Weights of a small transformer language model: a variant of Adam for these matrices.
Each number is 200 + 20 x the weight over its row's rms, rounded and kept within 0 to 999. Layers, rows and columns count from 0. The size before them is the row's rms in percent of the matrix's.

# layer 4 MLP down, 768x2048, rms 0.022, rows 558-612, columns 0-127
105,206,203,200,191,180,199,209,203,179,227,190,198,202,182,174,188,186,170,189,197,215,236,210,179,219,213,197,196,222,198,203,207,192,207,198,189,209,173,192,188,184,215,223,211,196,193,218,186,206,177,221,188,194,202,217,168,189,181,200,230,210,211,165,216,199,186,223,213,205,156,215,200,184,162,199,224,192,211,175,208,203,221,195,219,197,197,203,200,216,226,178,183,185,191,212,171,152,207,244,207,205,227,193,256,157,171,172,156,254,216,169,155,179,212,177,158,192,202,218,206,186,173,214,197,202,201,224,218
100,204,226,169,202,204,190,202,191,190,210,214,222,239,206,222,185,187,187,174,186,206,226,207,219,223,198,177,188,196,207,180,178,206,155,205,165,205,203,163,197,194,176,169,154,193,208,232,207,214,207,213,209,173,202,201,227,223,197,226,190,201,193,185,228,214,198,211,178,206,213,210,203,188,221,181,207,208,194,178,205,166,181,224,150,229,198,194,187,204,175,224,189,177,211,207,182,209,229,204,216,222,196,179,191,227,175,211,172,214,184,207,190,218,222,180,214,209,171,188,224,205,183,209,186,175,196,208,206
095,248,221,200,177,199,223,212,194,246,178,217,198,213,241,197,183,210,204,222,205,182,216,206,181,195,170,213,171,219,207,188,219,168,221,226,185,212,197,223,207,220,196,195,214,184,248,191,194,186,202,204,186,203,188,190,247,224,190,201,201,203,193,206,207,190,215,203,190,201,199,211,183,177,221,248,210,220,226,215,201,196,170,163,173,231,218,198,213,198,210,177,210,223,203,212,205,184,210,192,190,190,194,206,183,201,192,194,187,224,239,205,181,204,185,200,211,210,199,198,201,227,204,205,185,205,202,169,207
106,201,203,223,186,221,163,209,201,182,220,209,205,231,198,224,219,205,223,191,178,211,192,172,195,203,192,191,201,170,210,208,199,213,150,218,230,208,243,184,213,183,210,208,194,178,161,179,199,213,169,214,212,194,167,225,207,162,207,211,209,180,198,222,209,235,212,223,201,203,218,203,248,206,195,198,231,196,212,236,214,212,182,207,202,203,230,185,200,198,201,220,168,203,213,211,175,212,211,197,181,191,192,195,200,193,198,192,221,157,195,222,210,194,195,177,183,228,173,194,218,188,207,218,195,193,206,210,201
099,185,183,253,203,180,209,185,211,251,184,228,231,184,237,192,194,232,237,211,190,204,181,218,210,212,216,186,193,196,151,237,188,182,196,182,206,196,236,208,181,202,182,168,245,192,160,193,206,173,204,176,207,203,177,197,195,219,211,200,195,194,170,220,194,192,210,201,215,217,217,177,208,210,169,218,197,225,234,207,163,197,228,193,194,189,233,212,210,182,185,207,182,212,220,174,222,204,188,185,213,190,216,227,229,196,187,179,204,207,214,190,202,185,220,203,212,182,225,205,206,199,194,191,212,228,236,208,140
098,211,183,202,201,177,227,208,189,189,194,207,205,190,199,183,231,206,200,214,174,202,191,183,219,203,190,186,198,213,219,195,192,232,220,179,207,210,245,258,259,207,221,169,194,189,211,208,208,236,202,206,222,222,231,219,212,212,182,210,237,235,209,185,163,208,181,171,206,171,193,195,188,185,186,211,213,256,162,209,207,209,206,201,217,201,218,179,232,196,216,209,196,222,209,184,198,162,218,191,173,203,248,187,219,207,214,160,220,223,184,176,202,205,209,218,185,229,209,206,176,191,185,187,179,222,225,184,218
100,190,190,250,180,191,225,194,209,189,196,215,210,174,215,210,232,221,182,204,217,191,197,203,186,226,189,184,200,243,206,207,220,253,219,218,230,200,225,183,191,217,214,196,219,178,185,188,229,225,194,200,191,173,176,202,226,203,188,187,186,231,206,222,196,207,202,208,239,190,203,201,178,235,201,229,212,231,209,204,204,190,196,226,189,203,218,205,220,180,174,225,216,186,229,182,209,194,164,186,159,240,229,230,184,176,176,236,225,181,214,189,188,211,189,204,195,210,201,185,203,191,213,200,173,216,185,224,197
097,167,223,201,209,213,167,200,194,206,188,181,201,193,159,202,198,189,207,173,189,200,194,171,229,194,174,216,184,190,210,207,188,175,210,204,211,198,209,178,193,211,223,171,168,213,206,181,195,198,191,207,213,177,192,220,184,203,185,199,217,199,189,224,164,167,167,222,206,227,182,171,211,230,188,206,205,192,194,193,186,210,217,234,209,203,239,207,221,200,213,221,202,226,178,192,204,202,221,210,232,206,155,194,206,173,186,182,213,215,242,199,216,152,230,176,210,196,173,192,201,188,196,196,171,247,189,200,208
100,174,203,197,165,220,214,209,207,204,218,203,219,234,230,222,212,187,214,198,192,196,180,207,197,208,188,180,187,230,197,183,179,209,212,180,235,205,187,229,194,194,201,216,168,230,154,193,187,224,187,217,160,176,201,193,232,205,196,184,193,223,235,189,230,186,182,221,172,176,181,193,210,170,193,199,217,202,219,151,185,181,190,215,241,216,196,219,206,194,191,192,171,171,200,203,223,187,187,193,173,198,193,202,179,200,181,202,187,213,189,212,173,178,181,169,214,189,192,197,202,204,241,188,217,208,206,183,215
100,169,202,161,236,231,186,223,200,204,217,172,219,222,183,269,194,170,164,184,203,191,239,203,194,249,237,202,191,185,206,187,175,197,228,198,210,195,154,202,193,179,197,212,200,162,235,227,221,208,207,217,189,200,191,231,173,195,218,236,174,220,198,199,206,187,186,232,225,213,221,185,187,176,178,212,162,208,190,221,231,210,199,219,220,217,209,205,226,207,216,203,192,233,189,198,203,221,199,184,212,206,215,162,147,213,235,212,151,151,192,180,212,226,204,182,197,186,200,216,218,244,180,205,214,215,163,175,195
101,250,176,224,200,209,191,203,238,189,206,227,188,153,219,194,213,227,218,205,194,229,236,194,228,200,210,194,213,171,209,207,244,173,184,207,200,174,182,225,171,190,197,223,216,189,164,160,210,167,181,189,209,197,181,196,179,178,215,181,172,216,232,213,160,185,200,216,219,186,233,217,269,207,199,190,186,199,189,222,201,200,167,222,192,199,176,196,192,193,191,192,206,183,202,218,204,185,218,220,233,209,145,213,198,193,213,167,211,220,166,194,215,191,194,189,208,172,184,201,224,187,172,207,207,204,210,196,193
104,198,193,178,182,207,218,193,163,177,190,186,157,199,226,183,190,197,168,246,224,179,183,213,189,188,202,211,173,193,174,166,212,195,174,232,218,178,231,204,153,182,181,206,204,203,213,208,224,206,210,210,170,186,204,158,217,168,204,204,208,204,200,246,217,162,195,234,204,174,214,204,161,188,196,233,225,190,177,211,247,215,195,181,189,214,216,182,192,204,209,212,210,192,215,198,208,181,209,171,197,198,210,217,195,236,185,178,163,181,197,218,187,225,164,197,190,192,198,196,156,209,197,228,209,201,174,183,202
098,164,213,196,202,193,200,235,208,186,209,155,186,212,254,193,200,198,183,224,191,167,171,212,196,206,192,197,214,188,230,183,199,154,171,179,193,207,230,194,195,193,225,197,178,240,159,178,193,186,215,182,178,178,196,206,189,183,196,191,224,230,166,193,218,221,176,207,192,160,202,197,202,177,207,228,210,188,191,217,212,230,195,185,151,180,224,203,172,219,181,191,225,213,218,204,200,185,196,199,223,173,183,201,210,213,183,166,175,215,212,195,184,192,226,199,212,189,189,225,184,203,222,195,254,170,209,187,205
100,200,199,191,212,192,158,213,222,201,168,241,231,241,210,215,205,219,193,196,181,165,221,227,209,211,187,190,208,223,219,173,168,199,214,203,184,205,211,200,200,213,258,207,183,211,185,202,202,217,176,212,200,201,185,184,228,195,197,205,225,203,205,186,187,203,234,241,187,185,191,236,199,231,198,201,178,172,200,206,156,202,184,192,140,177,214,237,185,197,207,190,190,182,194,188,227,193,227,197,191,184,228,193,218,209,226,234,242,245,188,204,184,209,233,207,226,201,219,227,209,168,166,235,226,225,189,192,185
101,180,200,201,177,188,165,193,242,203,181,198,199,215,201,203,196,190,197,196,197,196,188,215,211,218,190,207,166,189,203,197,214,217,214,168,199,201,183,208,214,224,174,186,207,181,196,220,236,247,211,207,177,190,200,188,164,197,187,216,181,235,212,196,178,168,196,177,168,212,219,167,195,197,218,213,179,202,205,160,195,222,196,190,196,176,200,233,224,209,210,226,159,213,186,190,194,176,207,185,217,204,247,182,168,217,203,178,195,200,194,210,197,184,170,219,192,186,216,157,219,226,172,217,214,222,224,229,205
103,167,214,209,170,215,234,185,275,188,197,214,182,219,218,201,225,249,172,208,198,203,193,195,212,169,201,189,213,230,179,198,209,216,203,213,180,200,223,207,204,218,199,183,203,198,169,201,182,194,159,199,166,212,226,208,207,185,181,226,194,204,234,192,188,212,159,219,203,198,189,211,179,192,245,180,175,201,199,189,177,203,200,185,218,187,195,214,171,222,199,205,202,204,251,179,212,240,245,238,204,211,189,196,200,247,184,206,155,197,200,203,196,215,187,223,189,215,189,207,223,175,225,189,195,171,245,195,210
104,193,176,185,192,207,236,233,165,187,149,171,204,193,201,194,201,196,213,208,169,156,190,214,183,213,198,206,214,209,192,187,198,185,274,188,208,218,219,188,190,215,212,166,163,196,208,231,203,202,191,215,213,200,179,168,237,205,211,217,213,156,204,186,234,234,223,192,196,210,190,198,185,214,253,222,209,182,195,195,169,220,169,193,192,177,216,205,205,203,197,186,196,151,168,212,207,163,210,216,181,185,215,192,218,195,181,197,213,198,187,169,179,180,198,181,168,212,224,188,193,192,200,234,201,197,175,202,207
098,225,201,176,186,220,179,196,196,183,191,199,149,199,190,244,236,205,187,172,228,180,194,219,219,192,200,180,203,161,227,252,184,187,218,210,213,208,225,210,208,196,173,196,216,220,222,164,192,211,198,193,206,199,201,216,153,146,196,205,191,225,255,167,192,194,195,203,200,209,211,174,204,234,205,190,237,196,201,206,217,234,201,193,193,217,174,169,153,217,209,189,199,175,186,201,183,173,191,203,246,184,209,216,182,178,197,173,212,191,200,235,225,232,192,185,222,216,210,196,217,206,199,219,217,168,177,208,205
091,179,231,222,194,217,213,214,199,220,199,221,204,182,182,198,191,201,187,165,214,213,196,186,200,196,179,202,232,185,196,161,173,203,210,191,219,214,173,181,180,204,210,203,178,226,230,225,192,187,208,164,217,209,198,190,223,208,178,209,196,159,207,234,181,226,173,194,230,197,214,223,164,189,215,185,200,211,202,201,214,170,206,196,218,191,216,198,198,182,188,216,207,197,166,222,168,196,229,187,166,177,205,217,209,166,177,199,243,224,176,201,236,186,206,239,234,184,191,186,173,145,170,236,213,181,211,209,185
100,198,201,165,196,211,221,205,242,161,230,219,208,205,205,211,208,194,220,176,228,207,208,202,207,224,250,218,195,190,200,206,210,181,196,225,220,181,188,191,233,196,207,214,221,198,207,174,189,204,174,200,208,201,210,214,207,203,220,207,204,203,198,232,219,224,219,207,176,196,196,172,210,205,183,212,221,201,203,192,202,161,209,202,181,185,226,224,227,252,182,190,202,247,198,205,238,229,169,239,226,232,193,199,189,205,200,197,200,235,189,195,174,206,182,137,207,202,193,203,203,164,183,198,185,173,214,210,176
094,204,199,207,202,179,207,176,220,225,187,194,206,225,202,223,177,206,200,176,195,223,186,221,195,246,207,229,203,159,194,174,212,179,193,199,237,207,197,188,195,165,157,193,197,214,217,203,204,150,201,212,211,185,207,175,225,240,222,224,195,241,167,208,226,205,235,182,199,215,219,196,186,196,187,198,191,170,186,206,198,180,215,202,201,212,218,194,198,194,179,180,175,154,221,199,191,223,198,216,180,175,213,195,195,183,178,181,188,209,226,202,182,173,229,211,232,175,235,216,239,180,155,182,213,223,218,206,210
100,191,213,195,179,192,168,179,198,195,179,191,189,169,186,173,180,152,218,215,201,192,187,237,147,180,203,167,206,184,171,185,198,217,172,204,182,215,186,206,168,184,211,213,196,232,201,192,192,191,179,222,181,199,200,158,157,187,195,220,202,188,223,184,217,228,200,192,179,169,192,170,205,250,197,209,206,220,200,199,217,199,193,168,224,207,153,211,158,237,216,220,202,227,197,184,193,226,228,197,235,219,179,202,186,219,218,173,193,216,191,207,201,172,185,244,185,170,213,214,203,174,197,220,238,187,233,172,207
099,198,215,208,222,210,222,168,177,222,227,186,213,212,225,189,189,186,194,186,208,219,187,235,178,204,220,208,201,206,239,183,176,220,229,213,193,190,210,201,218,251,194,236,218,215,199,219,195,180,172,188,227,200,208,199,209,183,199,159,189,172,227,187,201,209,259,249,215,200,214,214,164,169,222,212,237,174,215,192,194,210,171,211,175,192,222,176,199,197,199,220,189,215,190,187,211,181,161,218,232,209,190,186,212,183,203,191,236,198,191,195,182,212,201,180,203,220,175,213,223,207,215,206,221,202,196,233,210
095,226,191,182,191,203,224,180,181,241,232,167,222,183,215,199,190,192,214,211,230,192,178,237,207,195,192,248,190,213,171,196,182,190,199,209,175,199,187,190,189,251,197,211,195,200,217,210,205,194,198,192,202,221,211,202,193,220,219,217,203,216,198,218,216,199,213,179,239,223,218,237,165,172,218,199,249,192,212,236,169,197,177,241,190,189,208,165,203,177,221,165,199,185,189,222,183,199,193,192,174,190,196,204,188,172,203,206,181,211,232,222,215,204,179,255,195,223,222,233,196,229,226,187,188,161,198,186,203
097,202,223,222,195,196,214,219,226,170,205,185,200,221,209,211,183,207,247,240,190,189,204,178,213,172,194,207,170,188,204,199,186,209,216,210,229,185,194,200,203,162,212,168,227,180,178,186,203,189,213,214,204,161,226,174,202,210,175,182,205,190,212,169,167,182,182,208,207,271,231,233,182,204,179,228,222,221,194,178,203,170,183,212,191,215,196,179,179,181,214,198,227,198,169,192,212,208,180,221,162,247,208,180,187,191,177,164,224,172,211,213,186,196,196,189,208,185,197,210,236,249,191,230,186,206,199,189,185
098,191,170,199,218,208,195,192,188,211,199,172,216,195,245,207,191,204,205,226,176,200,231,232,200,200,212,199,202,187,222,207,192,192,169,222,198,189,199,214,171,187,182,198,207,181,184,215,177,220,227,195,190,213,200,215,175,186,171,181,227,216,186,188,239,231,220,199,200,166,201,198,187,225,210,196,195,216,202,198,218,242,176,186,174,211,214,212,205,235,200,211,186,202,184,193,192,220,187,198,192,195,175,203,205,230,214,193,204,213,196,211,168,213,212,195,191,202,262,196,180,236,185,196,197,210,239,251,177
095,219,197,233,190,202,216,215,229,194,241,167,206,181,226,186,205,212,205,170,207,198,190,176,183,193,228,201,196,193,216,220,226,230,199,205,204,203,197,209,185,203,162,210,213,255,190,188,163,232,194,198,186,190,210,202,226,220,226,199,188,215,173,215,198,182,207,196,210,203,201,191,212,189,209,182,214,207,192,198,222,208,188,205,190,203,227,191,195,174,208,222,195,200,201,212,185,223,193,210,215,183,240,232,207,197,207,189,204,191,182,221,196,226,233,175,210,236,213,200,216,173,201,219,179,221,214,176,199
096,178,177,177,243,201,176,195,203,194,238,214,185,220,210,219,180,205,227,157,208,222,210,218,164,197,187,166,210,212,205,194,209,198,211,224,216,195,196,153,181,213,199,209,176,218,193,217,212,221,190,189,200,182,222,207,214,192,207,220,205,217,151,228,226,216,185,210,203,218,217,238,219,202,191,179,213,210,216,210,180,181,180,163,207,185,184,195,172,202,216,182,197,187,206,221,197,178,194,228,216,198,232,202,211,187,197,208,140,217,175,234,198,161,238,173,252,195,173,202,232,188,169,185,195,182,188,188,195
102,242,206,231,171,173,224,212,190,219,253,209,230,197,220,188,213,236,179,203,203,186,221,180,208,216,185,162,160,188,223,191,176,187,213,194,227,218,243,182,218,200,244,211,208,174,191,233,174,206,156,192,239,205,159,221,179,202,184,198,209,190,196,211,244,207,212,246,154,238,242,194,224,210,181,198,194,206,217,199,202,213,199,187,237,205,167,221,234,214,151,143,155,194,147,202,217,231,184,222,227,192,209,191,216,174,213,211,202,204,199,221,155,220,161,196,202,212,206,196,224,180,178,214,186,171,205,225,209
098,197,222,179,220,191,204,207,187,194,161,213,194,179,197,191,192,182,203,228,212,210,201,205,194,195,213,216,177,174,238,223,172,197,213,214,183,196,205,221,188,197,199,210,156,204,196,237,188,180,241,174,167,222,202,218,171,182,215,175,186,215,208,195,199,195,155,211,205,208,183,185,178,192,224,206,229,219,219,205,234,202,187,205,176,179,203,210,178,208,156,177,254,197,167,206,175,204,187,175,217,164,219,203,208,191,166,179,169,186,187,171,213,201,209,195,188,190,219,202,215,197,204,192,191,200,208,236,227
100,200,181,197,216,205,181,193,195,179,173,199,181,219,232,234,182,210,219,186,194,196,220,186,226,202,174,205,184,198,220,224,171,194,209,166,209,189,194,191,175,219,212,179,210,163,207,173,219,185,221,205,207,190,184,195,192,197,232,184,187,179,206,206,196,169,176,228,202,234,218,185,188,182,221,202,191,172,222,182,221,214,175,202,194,210,209,221,195,212,177,191,179,192,188,195,203,183,225,228,216,171,194,192,197,163,242,235,195,211,211,189,184,200,186,204,234,197,196,217,220,222,214,191,237,181,189,216,212
100,228,175,209,192,205,194,186,221,207,206,206,208,239,205,229,238,211,189,182,183,178,204,186,204,223,178,204,236,234,210,221,196,193,192,216,222,216,183,214,193,198,206,189,204,204,171,206,207,191,197,220,183,194,206,221,232,215,183,172,186,155,219,180,233,189,223,222,180,229,205,212,222,180,202,185,190,182,216,220,192,165,191,225,219,172,202,170,204,151,209,160,175,227,192,184,181,194,208,193,217,203,174,172,209,187,206,212,173,206,180,194,209,211,159,181,243,208,199,203,218,186,199,216,170,179,191,213,217
097,245,161,200,199,189,194,222,152,217,163,184,213,181,199,214,213,220,236,208,215,202,189,199,211,184,161,246,235,182,183,166,219,186,167,202,222,218,214,209,194,183,218,218,186,218,186,216,200,153,229,194,192,183,199,200,207,193,202,163,202,198,255,206,208,225,175,206,204,187,202,197,220,200,191,180,233,199,233,238,216,197,181,178,193,212,186,203,202,210,160,191,209,199,187,177,170,197,194,192,198,200,194,214,204,220,189,189,228,216,192,173,219,186,210,172,191,209,205,196,206,170,200,225,243,206,195,197,177
100,204,176,187,204,196,200,222,213,214,184,202,207,213,228,221,210,182,219,236,156,166,226,195,178,214,222,213,175,209,198,226,205,177,205,193,223,228,189,200,196,187,227,191,242,188,182,175,257,188,201,206,191,185,189,180,207,192,223,195,215,178,220,226,162,202,226,188,145,195,183,194,175,203,208,196,200,224,217,195,187,220,189,206,171,188,229,193,244,178,209,231,194,215,204,193,253,204,203,172,197,214,171,222,193,200,181,186,197,183,197,206,172,181,195,222,197,217,166,190,188,194,210,182,212,210,199,186,199
104,186,220,217,186,200,168,218,182,164,184,203,210,208,217,201,213,195,224,206,219,231,190,221,183,178,206,222,207,193,190,190,201,203,210,213,177,208,208,199,166,194,220,212,183,196,162,199,209,236,149,203,193,180,193,209,229,195,195,217,193,177,199,204,187,146,168,182,182,181,193,193,177,151,214,196,223,197,157,167,184,218,167,232,238,226,209,219,216,207,198,189,182,201,198,188,163,190,223,189,210,172,205,151,186,216,233,182,192,215,182,183,185,207,220,236,204,200,201,202,195,225,184,201,171,191,197,207,188
096,214,234,199,178,220,250,189,174,173,172,199,207,176,175,224,214,188,224,195,169,230,195,189,205,195,194,183,206,199,197,200,195,214,184,193,209,168,243,227,226,213,225,181,185,220,186,168,195,195,197,186,188,191,190,177,180,216,174,221,220,172,188,234,215,193,217,214,188,190,202,238,188,247,220,215,208,204,199,201,164,175,220,232,206,196,222,218,231,189,181,189,207,197,199,143,230,206,221,200,210,229,188,195,229,194,171,196,183,221,176,191,211,188,249,229,208,198,190,223,176,182,178,191,190,195,181,172,161
097,203,232,190,206,177,190,216,211,201,195,199,192,201,200,198,210,201,242,207,203,243,186,199,155,172,198,200,200,208,205,221,215,214,215,217,195,187,197,164,183,177,173,215,184,208,212,196,179,218,188,180,182,210,224,200,218,194,210,202,230,210,182,200,214,188,193,209,160,211,186,210,211,172,196,197,204,212,194,207,213,185,175,203,198,216,192,196,187,177,207,194,163,225,146,190,183,213,196,227,203,216,212,230,221,180,211,176,183,190,228,197,178,193,209,183,179,216,208,217,199,147,186,205,208,172,171,224,189
100,210,199,178,192,167,173,201,221,211,193,196,188,176,194,190,184,187,216,212,204,168,185,193,157,203,209,189,195,206,162,184,170,178,184,148,208,208,218,207,210,192,193,181,249,164,183,208,189,210,203,189,203,162,197,198,190,200,160,213,215,191,213,173,206,172,247,201,179,209,225,234,171,208,190,237,204,184,205,194,229,225,216,204,172,190,188,193,212,221,192,190,242,189,197,162,196,182,175,229,160,244,176,187,214,221,222,212,218,174,210,225,220,211,209,217,206,203,231,239,157,184,226,196,159,196,200,172,151
097,222,196,179,190,188,218,192,199,198,172,214,190,206,205,197,199,186,216,196,199,193,206,173,181,206,204,200,169,190,195,192,194,225,210,199,227,194,231,228,213,212,177,181,181,196,252,196,224,197,231,207,201,222,208,167,220,183,192,175,176,172,206,212,218,213,223,175,183,204,194,197,227,240,219,178,198,196,210,175,227,194,204,169,201,206,181,187,216,193,174,196,215,172,208,212,210,181,193,210,234,186,193,165,213,185,211,244,190,164,184,196,217,197,214,196,200,191,235,224,227,204,227,187,232,194,216,252,210
091,163,173,220,204,241,205,198,176,150,222,201,214,201,148,183,155,226,207,174,188,211,217,216,212,201,216,218,215,207,211,179,200,211,191,174,200,194,186,184,201,222,222,204,205,218,203,188,202,178,202,207,174,226,212,193,195,178,193,205,187,204,230,217,193,231,207,194,202,213,168,208,199,217,216,189,198,196,202,229,186,195,184,193,203,225,210,175,202,207,191,201,192,201,241,207,213,205,239,194,159,175,191,199,195,193,220,182,170,210,217,176,195,222,206,212,193,209,188,204,189,182,224,191,186,229,236,189,184
097,223,208,212,179,194,198,190,258,219,221,215,234,212,221,198,186,193,217,188,222,212,173,211,231,190,180,194,198,178,147,224,212,217,204,217,159,180,201,213,224,185,226,235,233,192,199,176,176,166,215,182,250,211,200,177,172,188,193,199,201,220,199,201,226,171,223,212,211,168,184,192,177,185,185,197,184,215,202,233,218,218,176,177,186,215,218,203,187,202,229,210,183,262,216,230,204,196,220,169,198,178,167,198,223,168,203,220,213,224,175,213,177,204,185,188,190,200,212,200,224,182,222,203,182,245,209,207,226
096,212,232,169,191,195,165,190,181,193,184,230,210,201,208,190,198,192,215,173,185,217,174,160,205,207,198,205,173,232,240,210,183,213,217,207,164,200,241,231,217,209,209,192,220,176,218,229,188,187,165,170,200,184,205,184,158,210,211,223,187,215,197,206,199,182,194,218,223,212,219,220,188,192,216,176,175,195,224,177,178,216,200,195,181,215,180,210,223,197,195,188,198,235,202,196,240,208,208,222,205,218,185,201,224,199,193,191,197,180,168,204,213,221,191,190,212,190,184,184,186,200,201,240,206,176,200,187,211
100,161,221,205,212,180,183,209,206,235,213,186,204,222,205,211,231,205,225,182,188,158,196,204,230,185,199,186,210,216,205,191,196,229,188,221,228,229,219,207,177,178,218,194,235,211,202,189,179,230,221,209,209,226,207,181,189,217,236,198,217,216,202,173,164,210,234,194,208,165,177,223,202,195,218,202,214,213,193,191,201,219,190,187,202,206,227,210,203,204,239,201,224,161,188,209,186,215,192,197,211,243,219,215,195,183,227,190,166,229,209,234,223,189,213,191,199,226,218,200,173,204,200,210,224,191,197,197,219
105,159,181,172,182,200,206,214,212,182,210,203,225,203,196,204,208,201,212,197,206,193,185,188,208,221,178,220,200,179,200,190,213,186,198,204,224,198,192,181,184,154,190,194,186,170,183,195,164,174,194,205,220,220,202,198,187,182,217,251,209,203,190,206,185,176,207,166,190,232,201,172,212,182,223,206,192,230,206,191,194,195,175,195,213,193,214,176,188,174,200,194,225,230,206,190,182,209,199,207,202,206,170,240,223,153,177,171,213,202,204,171,237,207,228,191,221,235,201,178,241,182,210,165,198,210,236,156,155
100,198,198,207,175,181,198,180,201,213,199,199,228,200,212,169,209,186,179,199,224,235,215,214,201,209,195,233,202,188,200,188,190,159,229,221,166,173,181,179,229,171,200,213,176,197,197,229,231,218,242,210,189,199,201,197,200,214,207,201,191,192,205,209,196,212,172,188,178,188,190,205,211,211,219,189,216,194,218,186,209,204,175,199,181,230,179,229,242,250,198,199,206,192,171,182,217,197,122,185,210,211,259,159,214,203,223,191,174,179,185,190,191,208,187,197,234,213,221,204,231,221,200,206,194,217,176,189,222
104,170,212,188,192,170,206,167,205,182,216,218,168,208,160,212,167,232,221,192,197,190,187,201,188,179,212,202,170,196,228,194,182,199,196,228,237,200,195,182,183,177,213,271,157,189,196,177,177,195,185,205,223,168,194,199,231,192,210,203,212,197,177,183,216,198,210,187,204,225,189,241,223,222,202,215,172,164,158,163,233,169,162,210,206,208,193,192,215,241,209,184,240,216,188,202,201,222,165,154,250,216,222,181,221,191,226,198,179,228,186,235,187,206,172,171,224,222,168,203,186,182,217,194,166,197,188,191,172
100,226,195,194,207,239,185,192,208,174,223,227,181,214,193,195,208,183,175,193,162,214,185,230,191,233,185,223,209,204,190,183,226,245,188,201,161,209,192,187,180,204,177,168,208,214,193,218,234,171,206,229,204,177,174,201,207,185,215,226,214,232,165,218,192,181,225,186,230,202,191,227,204,186,175,244,191,184,155,168,187,208,190,209,178,232,207,188,223,196,237,244,213,180,233,220,213,181,172,222,218,205,208,211,142,177,241,175,165,183,204,221,204,190,225,209,195,177,197,183,155,208,208,149,194,181,193,189,236
101,148,175,185,212,176,191,193,209,211,210,175,187,180,177,161,203,172,189,222,230,191,202,225,223,182,158,194,206,239,187,159,195,200,191,204,189,176,189,207,228,208,191,165,186,185,195,175,185,208,178,227,185,188,231,199,173,194,174,198,178,202,183,171,175,176,202,192,199,223,237,220,213,180,211,183,193,197,213,195,227,215,231,196,189,235,191,175,198,216,211,183,203,207,216,187,167,196,199,196,198,200,166,162,191,220,201,197,199,201,208,206,198,204,202,178,185,210,172,209,231,207,205,213,216,200,191,220,190
098,211,221,203,222,199,208,240,214,171,176,210,212,203,211,197,203,230,213,225,224,199,201,222,183,191,184,183,188,205,171,195,225,240,238,204,172,209,166,193,182,186,212,172,218,186,198,149,230,196,196,174,199,220,165,218,213,175,227,219,188,216,205,243,215,206,230,191,184,164,178,213,171,201,181,147,218,219,169,206,217,222,190,148,206,189,201,195,211,203,194,194,180,218,181,219,186,194,216,167,250,240,229,256,190,210,217,218,217,164,164,213,240,204,238,197,210,198,200,204,151,174,208,183,189,221,218,201,186
099,194,192,186,183,219,219,181,208,191,226,205,214,208,200,220,197,208,171,187,184,178,190,192,182,198,224,211,180,194,222,239,178,185,179,201,183,194,227,206,235,207,170,171,167,196,224,222,186,205,215,139,204,200,210,185,193,200,210,182,223,194,205,216,196,224,223,252,218,197,223,235,190,222,235,175,207,199,182,220,177,204,185,205,179,191,182,165,194,176,218,179,217,188,182,202,198,193,187,177,195,183,211,229,224,180,199,179,230,204,174,187,198,212,204,191,202,190,188,198,199,176,168,240,217,142,236,156,151
098,213,185,207,218,197,140,207,238,194,211,180,220,185,234,223,178,225,179,169,192,214,186,199,220,210,158,200,210,187,174,178,260,157,226,223,196,176,199,197,203,234,200,205,221,230,202,162,174,201,197,227,186,247,194,196,201,198,201,253,198,245,166,178,173,192,224,192,191,195,190,225,206,190,176,178,162,195,179,195,181,209,191,194,175,185,190,222,163,224,214,198,201,209,128,214,243,202,174,196,211,209,180,197,253,191,175,231,204,190,164,214,186,187,207,169,217,195,205,203,200,178,163,212,218,217,210,201,188
096,195,194,188,204,191,208,222,193,199,173,210,201,188,200,206,212,188,185,185,233,229,210,177,196,183,227,177,230,266,176,201,206,184,212,192,191,196,220,221,206,184,195,208,236,233,196,190,216,164,221,190,209,207,194,199,181,180,194,190,206,189,186,176,208,198,214,218,201,165,195,215,188,202,206,178,190,236,206,189,193,165,205,214,201,177,199,171,208,218,216,169,193,182,191,193,205,160,196,228,193,193,227,212,205,169,169,212,227,174,183,223,190,188,250,195,217,170,230,227,156,200,232,166,167,186,246,179,200
098,223,217,187,165,226,211,196,197,217,162,230,151,187,220,187,207,193,166,193,194,180,188,224,211,194,248,194,185,196,195,196,199,190,184,210,215,239,176,214,197,161,171,209,212,209,177,167,205,190,216,203,186,202,184,193,215,202,173,180,179,172,208,180,169,209,208,208,213,198,211,179,177,183,195,198,190,189,173,210,195,228,175,189,178,186,200,226,156,189,202,181,187,207,238,204,180,169,197,214,213,219,205,221,237,204,263,196,218,179,200,174,203,134,202,201,209,207,204,210,214,225,180,157,222,202,206,189,201
099,194,211,186,194,208,217,162,223,203,208,181,187,201,229,191,198,197,183,212,204,175,213,182,184,220,204,231,200,206,207,172,189,207,195,193,214,204,188,222,157,196,165,183,212,198,223,209,239,227,226,177,183,212,191,161,219,182,169,204,170,214,225,201,234,228,190,185,230,197,185,205,223,199,197,223,178,204,182,179,197,173,194,189,174,209,216,168,170,201,181,169,224,185,212,213,176,209,193,216,228,203,209,188,179,200,197,215,185,233,189,228,228,199,257,244,190,197,197,192,218,170,197,208,194,170,209,196,198
099,186,174,205,165,215,233,191,216,181,182,189,240,215,205,227,196,195,211,224,217,233,198,223,196,203,205,200,209,242,194,194,240,224,179,212,177,202,193,183,215,170,154,233,206,188,202,221,205,219,205,181,174,221,210,181,211,240,205,193,198,193,212,185,216,213,191,210,145,186,200,176,196,180,198,220,197,222,180,192,189,217,200,209,191,167,197,188,206,205,234,219,191,163,192,189,201,184,224,171,214,227,195,214,242,183,175,182,179,220,225,217,206,211,190,238,224,209,166,146,177,177,196,207,188,173,212,185,201